From a checkpoint of a small transformer trained on Wikipedia: no biases in attention or MLP, tied embeddings.
Each number is 128 + 32 x the weight over the matrix's rms, rounded and kept within 0 to 255. Layers, rows and columns count from 0. Numbers have three digits each.

# q: layer 5 attention query, 64x96, rms 0.161, rows 10-30,41-62, columns 0-95
# k: layer 5 attention key, 32x96, rms 0.185, rows 9-29, columns 0-95
q41:147108090085170118162186197176111156185142105202202181150044095084143078047146122063155155170092168129126050104189139121211159170123133148111203074015099176074117146089200083085164192100109109161193121156142048143142094125175130178138241213094112188100172119108143188097122134224059103179
k9:124126203085139185108054139115096207112131125116143184167140224145124116106120169113123079154130101089149046067156186073118110158072096165112081119127109157110122066124099172076108121224118076099187137098080136187161106135137103174114132191203124180120063136043163147071109155106187165061
q10:151147216116132176127131165128166117163133142144094161113117118128135138109158120143060095129116147087098106142139088156127091138129160110148115158104098111112120120114126081139138136128132108152121111120116139134106115134133099121174122114144087123121095147117116092157164144097104148135
q42:161068193068166147110150143146160224182080138255090188053081136113174152109184104075104062082136114100084141070179138129098073194124165062097150155188167219120151116190201129135106113110104118228059130108167171090150095133063065109200168051160054134078085111124135150059153171164130147188
k10:148145197070137079125120155047120109129153157194106149120136110116101109098153079085129122176174188134064155150096134053098087132087148190104090140120143072133074081202116051139174112149146174176138142086171189069135099072120085123142170129130127159100119093071153192208118083117130125082
q11:107107101111150138136110135158099156118156150117096139121141108108113125130091109121129127161133154137108112130123147119089097088117113124151139148107122088102143164140141156108138104115136100163138090123116120097126152154134132142121082173098132090087106106141120114091124132084096154124
q43:077118086107125078117145093197000210179179101123099114094159115096125194043095107181131132175075142162157091204117185070052178071074127184246204155061162105124169068103115070148141130086143145135192098168132106089203208110158114070107137116133215023074111135021083104068067167114079154126
k11:203095135074119128132123038241071112135170152205169129065147141140158150066060114128109043121126056093104174079097123095137094149138127134156172074223130100201198145068152109110178089128089148056144101105114114140108184132168096153109148173113160114095152205176162117173066094081132087107
q12:142113125129135124142142082097103151119120149177078125153144122105134138102111109104174096121120103119098132140145082107150164094129115135101137151104132144129173130093107179115121146118143107114132154100118104089138121129134118126115105142109130151129114122165111151123107155174110142156
q44:112113113212084141136151065080080195069055196208093189112087094049115176157057187174193176140110068079062216185150091053129141089217115118150092139089148154161089121120127146167133064113219048176135161023125133049166137184159113111118183159079140228163180136121060081173157163145003091177
k12:146228133162175111178156136124194068212107176126137113077218150144073140160120168048109092114096070135070120174214147126185112031092139151047100150147079140230199132102140129148110147091180183190118135150200097106085120150101106105130159215149093109135093108071151100108094137156028097085
q13:091122119141101115116131083126123155163122123103105182123138101124140117132151130154126093162136093161131124107094137134140101109121155116139143134126143120138160144105122094125136167131112137122100182130089101150107122107100119134123128112128161123159121117108134166115126160112114104126
q45:127093120131144093142102071099148174180226083168119162111190178103047126166207135146100050245160146175200155136064111128205156109027140102076108129140090112080206177169189087148142130124132101084064161159072073090102100136075099207094123091138127066200166144119097157153137180129133056082
k13:222170084145129119135095065150128148071114081168058063129090119108149065188147110114139100103136176202128086138100133059203146150125205160159086132152094188173131135149070124091111126174155097158105150140093148188124177136124167202085148145097067095111140106108143183142180099095127139151
q14:144116107122105142155162126136148136144126090149126129114142127115131129141156106108174113099143159177119147130096168144132153180150073139149127102134161105112076169117157125120138177143196128119139124133147126124130145111110109155126100119109132110117155122108107141129151116113108159113
q46:161076121137090156080161097042075168111139083112109129161126159121161187094149136032130065159105191158079154118076146167119116124161100148167153134108150090145043207175150046081053118063069163127111128133138106183103157020052061205134092203110107107172015106159043158131191107076035088131
k14:132082108124169146145126065119092129131147150070156042164124211104079185123111181105113090116127087128142192200075093094143050164131148136160152138094148126124075072144198180102170176106137176156145127139122234144056107124131104148084118132185087099083170095071166141129175169104102170189
q15:176091123151138138096113170118135073116176074096176164142123132116084120078147155184112157142121140061091123130117126148152150121144141152149106142121095108120115106088137115128180126149170150151089111078123165161109135119154133131135101143156156132150117127156101113155105068118106148131
q47:166148086171149085113084190159112196125166032109106187152217210129041100146125131189145161108110164061026162162026153089112179095198115066188078176064124099133176175156142021158155151160140145176099020025078152202097149138132145119189049188124159203150181194150098132112050141160114148169
k15:094156083123154175122134208194136128123191139203127168179100124097127169114151122160000053095128068134083112122079155175125123098121122119153094193147146214118114070123071110096150123105132102155118111163089201111068085141155136153125149131118055079103126228183133091122056087188108126096
q16:187133087136167121094144157112115173110101122032155129090137092100085163073123211128118114168206128169137140139154070189121138140209163094108067131117103106174078085155153116095110087159129112108161085131096073156115078057132131175137147172142133084093117117078135129125071125145159201100
q48:127125137132116116105136131139130132108120123124123133129137139118134129130126131122114128135131128143114134120127125120127130129143141124117117110130116130118131134131134131143116121115128134115141122147121135124124125132118110135123128138134143126120124136132133130118127135130117134123
k16:132114139136140138105111128125115112145120140126108136125109109128128133128130118140133132118125123109124128117130134105134130087116107104116151129120120127117130140154103118115144110112109114127102134106130123136130143094155158119117122136124094149115122124120123107107140100104136133130
q17:138105174128161074177101098138136152098123193171164126150123079213121174144186118134100141097108136101175127110139171134128151157071124158163168112099169122166169132088095138103202102119145071202065107138165112112186136136151131121133082116136199125143139103127118096166158111143084157112
q49:117128132125131122114136141145125118113121131128125134122128125121128114126131119129130112128131122124124122133111126134122123134137130128128110120127115122130116120128121123127138103102125131119127116118107121127114121122119115131125131122138129117119126126117122144124115128111132127132
k17:142125133151135154117113137129118141141128130138135123118125116146131136141140129121143141134138128128133147137136133136134131103126131126146136130127137129118136121134114146141131116148143137143129137126135127137134136132151139145128132126131113137132135126134129138117128116114121132135
q18:176148214154129087201140086121121105075147113162135183140130094147097192113124104107137157159125168108153138145104161170176149074122087168075100146155160122122158138166200162113201126163140147152115126144171155104125109117143111143118114086099155114114108112123122075180180159124095095106
q50:120115131140143129130120124139122127132135116146121137136124129126134128128143128127137141140133138128121114134134124128122135123125129139144118123123132123134128117137134124127135129144143135141140118127130125137137140129140131129133111124143139141125140137130113141133125123139130141110
k18:106122150119110141098143125121120130121101120104117123118146130113185124125098143118122099113127123139144107148142103127115097113133102103130143141124108124100127129102149116118136118096133109135127148115142143141117115098101158151122145132100115158133133102130149151135117102098135163134
q19:157167149168090117146121162156109085126137112151109101119139189104115143126145079072077142091132097158042113131136101100114135098126107164141157070175098056100160146095139141155117098120140124141143124064079082089124105143153158114140181088087126125158180078071129164079096225090180130136
q51:124130142132112124122130114149146104119115168130127117125137106131116118129144125141119134120118128140143133106144139132132115116124138135147139124131120147120142137154143137106135133111129122161128123135146124126137112128140120135136120131142143154116132126140140132145126136140121138130
k19:142108118107158118132106127124116114107120096133148102141114148117128121109111124118140126103137105119118147103123128110123129118094116121110105120140146129143145105120123133140107113105120130129121146122114133127106135138123165130123150121088133109123126116122105119105136125160148136123
q20:117181159145169164088042165169124083112122143063131098155068104137151077121137066142133113116046130105146108122134125091149126098138119198148127133091110092160120166130129147150114124098196113063135103140123200115120092222142083097102117126107095109184107112123086055157122168114097092117
q52:125144131127109122129137121099132117120108126125134112118122134115113132133132123112150129103122129142129119128132131130128109144130119117138115119141130134138146117126138115124124122116127130134127122128120103123120134117150128132125135121132145149133127132127131108124120138122133140132
k20:103140118148100143132120133131139128123120122153125157114132127151131135129109133134109140139167147125135113118097138115106111121126118119135101115117093119118140142132125118110149135101138136120159136116144134138123155127147131129120136144132120137125125134142141140104147101115142138120
q21:148138140107134173180177071093149175086128119148162144107117093092121146108105120123161181141145132132119091178076147166105118153161081059119128082122138180084128088127175124135172159206145163153102168187171102144105110076130150143197088141145186160101166156099165139142150091127152136118
q53:145122159106117152126111126125135114139170107146108148149143111153114130118116152144132128134137116102138131084130127146134156102108138125140139115119146114147084109136133137151120140129097128159112160130154127149105131163133127110127124133127122116135125140141124131131136149121106141121
k21:141155132110149118133140141141147146113104144131127120114101133099137138150145136111157146129092130129157176163134175142149134148145147112146143128108142129156111104158133138142117112143131146095133144145106133132129115170099145126146117125108160076158136107084164144125114127126142106137
q22:091175079125153144106095176140141122153130128082131164145161175108157115138126129118124110117129123156127140156104078113120185123160128141142132101134093140152135138185135105164132168134082094087117143126112149100139147145116152072079159165092111112163159190117105112182114091106091098142
q54:124154077170163103106153129192126128087075195086153096092128140076144124170142072092136120113092165147090110176095102111111082148103085156108095130104093144084191195143148137124121100116183115092161066098068162115149118063157110128137124101104136129062161093121122118120128105134145113121
k22:117149116104117105136134117085146127136150110171137073134146109135115131102119114142102185091094106158142105145135121093105109157135120124098110132103155109125143149143123093139154119140125124127188122100132144130118122115133114099092124139115089147114154167127075139118111096085132114087
q23:117164144176098132137130131115128126144128099102158157137152143128106181157078155127098136129168120126136129130146071109132174110114112132086091125107106124106124115120099147120114166111068105114121143154131130149136126154146101142093160095089152119094155116135094138086149114176091119112
q55:199193164147083125079112101150135103205172194129143152178140128134116196100090095092152204165157174131111106123072098184224148076148106223087147062027104152116097095222150171185025194119017127142156113140167214130095103190108117134134139112055156094098161179204141179033125159181137106120
k23:147128135096060147188083136175072164179089120200080130208143157103148186157095105105150235143084095131159122173114128124062127091119076085127126118089159140153149126161110179101139140176173155109105122080074113159076128148131144218020134099079156094131096075158161211108144157166152173105
q24:126140091111106135139108110130166158089098093169107154119143109164112091107149109122098134116157120102144138114110143126119101145145074105125121094146155122099138114101142123090148157126101119188114140159142096168102154122126154127149116128134171121109113119123143140122150118134155135101
q56:162121043084115097152092085106089139091096147127132128140247075181189115138189075166110100139098074022184085169107096085108022103255118190067067148147094169080045113122084049106124182082124109126066150227131086100092142168073118109122169109124153143031110109103165087105126203091169097106
k24:135138088070165112153191163133139110137089146100158095130114129140114123139228169123080141098189142156199127139082175099065135174117205106094110124111113116139163065170121133195208145120138108153152147078121126194171167154103065217150111142125189242120117156209152110148113222125074123130
q25:128126109115110145089090156120103136119091118133127155144069100159129124141132136142079124123122126107104112124169092173128146107159120176117119096134127080125128148133137109138136125069129140134160122147139151167111122095169150110156133126148130100143160103094149112182125098126114153146
q57:185140119089115160161115098095159120134140085198178164106107075151143224251168151134152090087092132233064105145146157143092164178161135224154127052174147111090121120155173105209046104091147157122140003181151151199053136068186176096182114087081185129117159082095182098205097173151103215146
k25:171101132102197194232112148127145138064107151115115031066129109171111209118130128082083205114090069122071164036059080130133102144107139160122144115106122148049140175107123134151090184062126089112132046114116095137174101135111137166133178160182155117213131125097112140188083121110116152141
q26:070137114101087137191115143161108125116107141098123111137158107103156111098128113159165097089106125102127089073120129107134162116099106146166062159131115127128102192132158161157161178143122144110130183133124139121132133143070119125136130110133178124134153191112113074182179060138073079128
q58:039138101093123126137150113199145215062196226131073060128068148170145110102183167116178176143078127136091069135105125114113129134115121101105200171186113135117073255124127103203145184244000105170129225069138144145089209111134109136127128076172255091152168154138143101166165167221070119121
k26:076153134085079066212140104168076165077133144106147173161108059121106134197055176165141135051237146162203088154140153139194110088086087140145175159109180111146127207077131095159154089109116131158096112118135179194122092075106089122122131171212100100159172173123147120167098175150133073127
q27:129169139100115116146136109142095146119128115101145138071104142155072147123117131162098086113100111144133137143118151132109125080181167112106081102093136100121121119135122132149083128094119093129100121095126114151142139157084114103123130113140076128116110091155140089123105095180164153106
q59:100151150156110112161109049130094255138124052079138084072099181133074170114140108144089115175087187143125081197219184163111168067212161100159149146153100176085169130120108137169121108179162072069107105053242176168126132224060050097077169073143074153087161089137093117244116117171176139076
k27:182168084091118084152092106150165097121045109094100160179137135072142242112127119128111041158129147130146156135088193162188168160110089160218119193141095124121127144116166105188167157127129171115122153065169090107149158157132125134142150097219105167178179064192181120063106038171155136086
q28:145127147126072110138156115101116131131178130092191099145141171110134112183116115109116122118096116087109157141149153101083133141150160143157119192174145120159085141103091106138078147097154115086147129070121121137094098106156110156118197076119088115154128101153136079110169170152157093200
q60:159132194131057145138216135069138130117181181147173112174181100117177120223099174157122136149105110081110205163102158016110111140105165068224155150115143170149117146151157139161109183124213144115138133130182117124126140093148211216158226052174060067148088100160135050149141170128188094162
k28:168099107111093122114224147097142140116135098077191049113164118055143130160106224126127098139066168090085170167151118090078161099137163186122145034098000112119156146134140147117184131168119153191074204115106112179113101085125129106118104098067108163082111138106178121115121074114119085128
q29:143157144115092148177130107121165136131114128083179151133088065116093110118155136147118121154131107111164138168143120160155126133149109150143097104106121171122136113077149126154151157110125142139141143105146148141154123106141134126100076132133183119151118131123135132154109086158122113115
q61:146080143161101061156143117090166067150087079088162147170087044098105094141159098151120078144170065104156168114255177082114212140102156055114140148075164220112157155015185155171071221043117135118202160045093192100108131052149154164069058105071218132127111074076166121145102079148097103030
k29:127163184127076101061107115147105096096137139171085158138137105081103106157114144091153080163068141162138180155125084165128167163107062134100130152176080135083117154020122156141122205068128105224106078203112208138222172165122090191117104114119180196149094161057107144101127157155178105148
q30:137142113133101132112130064113121165100139122136154132119121108097115124137125161152105134134173139119139098125132137140115140149112087106104097112139123107126067119138133121133159097159103122139140094112129101115127163121121122145112155070115148145163124093134133094108140114100105167114
q62:079191134122152114176091123102175122079233131103118119165079149032169153153120153246058086084221140118122079131138066053073152133118132025041164116120054100181080172147155109164157111198110210151185036122148053112160164202038139183084207093030133070151145057115064137074123098094123172110